Part of a small language model's weights: width 256, 5716 steps.
Each number is 500 + 25 x the weight over its row's rms, rounded and kept within 0 to 999. Layers, rows and columns count from 0. Numbers have three digits each. The size before them is the row's rms in percent of the matrix's.

# up: layer 4 MLP up, 1344x256, rms 0.0707, rows 1330-1343, columns 128-255
# down: layer 4 MLP down (transposed), 1344x256, rms 0.0624, rows 1330-1343, columns 128-255
# gate: layer 4 MLP gate, 1344x256, rms 0.078, rows 1331-1343, columns 128-255
up1330 100:511526493515508466510512466468448536521480516472499460494504481500497479462480521486543525506482523513492517477520554482558504571539512541503464526500526463514489487459483462451523492488509443506508499474479496497495521492495501533504503452523483528504492555477466516487517531498459456520541459508514483510472488454516500493492507451480520500508453497486453517512528468533501538524523
down1330 099:544485541529494503542482500524497531493498480492500519483502536490502456514537536515490522510546516482472510491494524536506480493540528553542536567445493509475514531486531517483503509490494536465501525482488495541488489463528468514500492480507455493460476486566507495480503453506501455539497477483476480516495510482509522500509503501498524525494484511505496442511501518468470498548522
gate1331 098:523480525501533497472501490528514486478491524487531534494502516482481561460511496443474515526497502498524500501503517504549514502470512478478480506482435511502501538528517465506500520471504497493483515502562490503452482500465560513504501486497469495470547473432490455482502459445505475447491525510512505507534479524494465526506502496491566502511521513504529522531477510492470470506458
up1331 101:481498527499518504488467472514457487514553489468503492496456544467505502482460517485494480518493514501499505499515525512490510480467520492507459474465518486532474489512498494466506502482457546526511501496496471481510528521519530491458466525513532488446480499509482473505510453475520509528551554498504497496466542527486533521483496549509488512491482442447486512478503514469502503536505
down1331 100:475528506492506533470487498486530492497509510497497473554469504518475455502502496539496500509505533552449533517504509505466496497512488510551456511492483479520517491506476458528531485523476542490515516497492489484496535490503514499487480514487493465478494534492429508482556472502518515481506462484561495522460503515472520464477545500523495523506475480494479476502506543478494470514453
gate1332 093:506469490537471530549496521473480487530495486516480528517470457531517466490525521504493495519488512502464495532459507488553486485523481519457533496520475503512464519537476493501520483494532501481470533499464489463521508494472520546520539480517559478529455490493540506517532513515507480514504452514451521499472468482463462513583444513495504506536492539531478476466554492502506494493483
up1332 095:504522545486468469464513493506529474491493474506492508502486465500501508501483509510556507511454535498529482523511489555491489472570497480493472500489481511545522509504464484508452521521484484528537504514513547544507525449472501478462478547513510519498503511483514524443549489508501518483540519471480505475475514500507524465513523546460502515507486506539506515529483485483511549537472
down1332 098:507488483537527509479504520551502520485516528482470480465492524460504469475540511504524522522525441469501502480499506475474506522475556518543488514504527492493485510498500472486531459526493500528448508517495497536535509472529491506482483488477478493488513484504475512482511485468504551515508487515530545472460497517519507524497505503481435515527487485488510485483546520467511519468531
gate1333 096:473473515506518477477524489543469509464504525486502483479495473548473495435526486498456512476477496521530495500522466440569481499517487467486474489522479468519535494523525498516505530473521547486492467489509519494483482506461479508453551487498521511513463457528541507525517524479540481489484518499494524484564549492488491518459517570478500492532491515482478488537514499517510480511530
up1333 095:505488496538517481478497465526532532475505513496533471494569472492512459454485509476511517529507516479509481533522520454512484514541467526523493479495493507525524539464490502480539520481498518484481504532495537461473507461471467512467484523494513491480488556546505511498506486489500529553484488503474486493508501516475476538533488497528518517486517502486555524502512453490500524518518
down1333 094:510481499527510483532507490455563496549496499509498523518503537469532484497543506506481502527529484467495491505492511470538469484520513504499472452445500469491457492469460454510531519459498483472484482506476483523528513487494443515523500568538511502449520524531497464474491542520502518524479498536518454508535480486496511544470525495500509499494519477501487555509518525520500493492512
gate1334 096:468509484470512481443542481480515501486487474514479521489477484489531498534515516504483541439535473489499492505526478480481489534481499493486554487521456520486504495508502476507489462475536519546551523536483495496444486541549519431527526487519508526502495508474487507497491520488457497465494465456487479499480492495496441472491529527513490512526498475541524490537492470519531473506528
up1334 097:532492490507512512522501478505515492509523538524450522528452537526454490538492463468496521502457490545494467476546567519540540515487477514497468453524496477478497484510532513466502494523476501498507477523496515494519499542517506481520517529487488503469493490483587480481505468521523548525468528538503483484541502503502540482489465554484531504461521471476467521487491476551529478524479
down1334 101:504470543498517517516484507510464507457524532520532525507508510555517477489491544481504466506472524486503485540495536523481484477492516472517497520453506462478519507451494540525534534522492455487455455525478508538503502480554488531456478535458522480478501524487498494506516497546485521483484521515461518492507502528547461520480490501499527516484478511481497466500483504507477520502529
gate1335 108:474507443512501520479504539545549507467484538492468507485522535489479474490527508470441526455496491475487456505538490463507508491536503467475488535470514502473511481491470523504522514482489517502501479499526505505453490492450509511489488491492443510477581528505492477520525505559523502506480535487497494522470500499536504499478525520471492516508468499509509525486497464509462530500525
up1335 104:531484434505540478472457529543491497470484515456487502500462545508500476459488475505472543489481512480493508501523507490499515497500488513462514459435530502455517439491532506458494559513435488488528509470508467513512455468490497472457512531477514494489500480487504485502502502514541468496526513512525492508492532529542503522494510497463493476515488503514486542531516510480501482516554
down1335 103:488506464477471519478550496509513554510549487467493490494523496491454499527490471450476481476509527516499521465499529506518507474473519463503482525477504485464497506472508496491507493449539538488505500469500503471524484493509486467467497552504534498509499509509479500477484518498517533513522482500513469486483484521481507475539490489447472505495513519480510563454538488472536472484508
gate1336 095:552504500501473488511511514503520522499531473486477545564507452516504467485496477508525496499507480485506502523472449493512540488511519485499516500554488526528501492458475459562481494532512527526466483499484487479479531519505537524507539462489529470488481436505494475515523472505517560480469500435484533520492496517511505565450526485518482509498495496519488521491498515468533516487530
up1336 097:480501477518506515464541490486451546506513514422506513504489480512476495505481513474498526515521501444532480507504513516479466495509496509558474493516485504515535520445526525479481489511480536498490537502551488472506489509550500486527494538475484506499497490470522479517482433504522534498529469533519476513534494492487480485512509501504470505496510467522471511532480466490508551503473
down1336 098:536518532519484526471549490504511534488494501465538461492465490509494485498479480556516514528526476481509519477496509460511534466494510509459497538474517514478528510441527518486477522534526489498495521529541524501497484531546505494496476504478484498458509500512465457511483509478551558486493527552473506493459518518508507532485489477486476512486523496537544542482515508519512516514528
gate1337 098:498469469558528483489503433483505492510470505485529465495498487518508521452495451495489506494496470492502513536523485491483546481463507508478474527513491467497482454556485508496467516523522513487549519515503521552485446489482488479504535509532486507469521528519454457499498476509507510479506520520440518506507483488489528503509464496519464520498490455492511472512477476495480533464491
up1337 098:524526504507489545542507487531492472512558472518504461507486482472481475477498502484544492515522503433524489531493466502495516520517497497542490501502523522509530513463482532517495514485528475510483546516473481529487490532489523501465513483460560497497498525480513503514482468507505507555500472526481512463499493504504500481499518516498495484494482504501484445502512505472487478507478
down1337 099:489490506529490461501489495530463483522494490448494481520470472561511497468524484540534507465482474524520500472517533458494534492528474457533503504507513469520516500496522517497481502446508538519501480479511496492472470521513451471489506528538513508526525523546471470498486488526505465527486463483497522460508484497461521502498513502523524501529490479490500509487493488487487500557478
gate1338 090:534483487434518537490513469498470524448532454547494461518466484492518502488494522472517492497481490500447464481469495501490511488467508490576486478548528479529507525504554530543479501515504552538466517520474496478466465504497498523493524506511518478514481444438458509530495506460453474513516554482517486489515490528510506502514501535532484520512496494469518498540483500502496501533519
up1338 095:518492468501482492524501486491501466516487462451512510506487487525519514496497491522512472508510480453531470506487477491477522446511509503510465558486478476483508512588498475487468495468477486502490521480514498495486522461487511501488534496504496507516474463509528493477492497486503504536488507490489491495507532551527511525474494526487541492535505509491526514468496500481425480489527
down1338 097:482531481466513523483470496480467483476500520498522541485494521509490512512493492504490456485521479509502516529502508508500509475506536512505470496513507482460536487535509476532512494521501481480526506476497493442503466487501489500505476513560482463505536515488495482477549500481518508508503497474522482488450570539442552507492523488511495497517512480494500503461512448504501535546521
gate1339 095:521454463508549478501458477483548541474454451465499525508500503514465501546507482508436481477485463511491468495494520467507470504486517533470471464514539511493484487467486529576495523480486495497510533476530476547530535512485519479490494517460491506475530523506523468530547531538505557516482512485495556479491499519504480523530509452505475541470512536438519447489470463509532544515517
up1339 100:520491505527453536474512494536477508509478491508546507556514483456501493532479521501500509450532524497512460526523508497511490506481489479501508460504522504430496504491526515522542504461480497522554489507535505499498532533478514514525503501500499479496502528486479523485499539512473501513481480503520468507522506549473494506487461492473500513496476491497472488533524465550515512477475
down1339 099:508493477474517470560496503527456458494490470491498515474502483517487510536573547524495489537480520501503523475485520486526493511521511518501507544534464488480529526502518524511476524476462479553495494509514523527482510503535536454496505519524515463530492506513484501444495529490491511521470483510491493496449482515531520519495503491513485473505546482527462440518522476465498547510545
gate1340 109:475493504507539513500548495513461510481490509498512478492544544498521509501506530499444450491460510475509535520477532502497505532483528536479469522510522524484533490503483540551513516473504482490518487484511523508502484503465522503470535470512524492482503480496492510504497502488487513462467560497534517469519507492511499562494452504508499529509507483496540524498493523557560511503510
up1340 104:493514539484520504511527516479525500478460491513460470547508515493469508482518513501498484541518476524486524551514503494509481480500481539466495481536498511465477447495494456462493457506477505481503529495471515474535537548492473484525485492523522543485524512504493474517536542462503516473504485501499499471505498433464525512505484473462518492482506559526491479487521506499495483466533
down1340 108:535525528467546433529477524552506524538498450514522474484506528506510530532467506538550490477493503497504539523486482493490511480494517497510500461507454538523508503499479493491545485525492520472501492496513488462528529506515516478515520470502517475449524455470517465484459491509488501492523509491510475513511514495436493506481517495484498505472528539531530515492521501488460507481484
gate1341 102:499515495491485541520500492490486487501497495501487521468541494465486461504502539470493455498469482479532539529504510514492475495451498496520507523504482476518506506513499452484538484522521542463523478459527548517507496511520518537474537500513485508516514512511476434491496511512494470475501530507472503495519524465475469507517482545514522489499489458502539411542495518520491499468515
up1341 101:481555501505500459540525490516520481502469465504502479524503493499481463535503542500475527541505477508535521503459519500502480461496546474489524474477494516497451471460514460470466524502462463490496500457493482488480509497470504502535494471464521515479501478519501491510538472478526484481483495494487481480511525487502493485546471510490475505562503503519544519509485502502503466535529
down1341 104:504522472519490521532526486513519507501488471551480523524460505551533488441517499459488494515518504519523528484487480486529538519532477469531478513483543511486500501500498523529484525516498508463485502430543479476488489522493516492511463442489490492491526475488465502462496503518477523471500510510466473467472473498519502473549518471510508518520484473519466491452526461465521511502513
gate1342 102:493497492540464541489507509472493480478514514516519496533544493484494519515522512496459546511468522448534514485513502452486506508467468502499520449517484473495563474510486524531527499466494531484497507515508486503487478504474547494450517526498475509511472506513508523530485540489505489494500533532428532442508509481471531484504532493537550533495551557520519484541492521484503530493540
up1342 102:496517478467522502496452468480493500519502493466507522496487532464519488543512498488527536520537463485461500470523497467519490520499472501483492511527533536479520487486513514489479556526482481519498521459464499511509534545475507491523458519500459486506541509504486494513499531528470503504532521518490479514503443480479514502534503526508502549516519486529508464477498522516523524538518
down1342 102:518541494521513495491532523475480520499513475489505496539531559480500554492499486527487514548532535476487511497529480487494508506505511511509481515528496485516493502536443528478490508513498506465517498513489481449483514522507498483542475567521487519506473447507529545490465475502477473495529531490524458508531511504467509505495474478474520526539499512504493465487494511476473508490487
gate1343 104:499517450483474588519501499484542518474496535503529475468474509510489513563486497492502521474445480519472520499495522487528550515469489532489473490488493514506492463477536522509542494500501500527494560477487504474488555486510506534500482521494524517491481490530483507497489531463488515503473512456470529494473518545508468516506463513507465526494490488495554447540472502506489521465529
up1343 100:481503489521541494466471496528490514483456481563536554514485509498537475479482481485512496501511508498505493484469519533491479456518475506464525524495562520568500519541501530515516479495496466518489461478520506496509493531529480528475508502489494492559513478461493507498493466472501492445507545511517495502512483460492514482490493537511533503487475472488496538547504503534537432501532
down1343 098:517482505500503472504489503513498471506490477452451501484469516480495478509510466507512511515446458504506487547515486508494461486514495491482447499546459518490497471540525482509496526529495510469475464536479474515506491491499465511473508515475525468486519527494527496474516508461544503499507542510469502596499525494466448550527510542564468491492549456492514515524520475522514524485496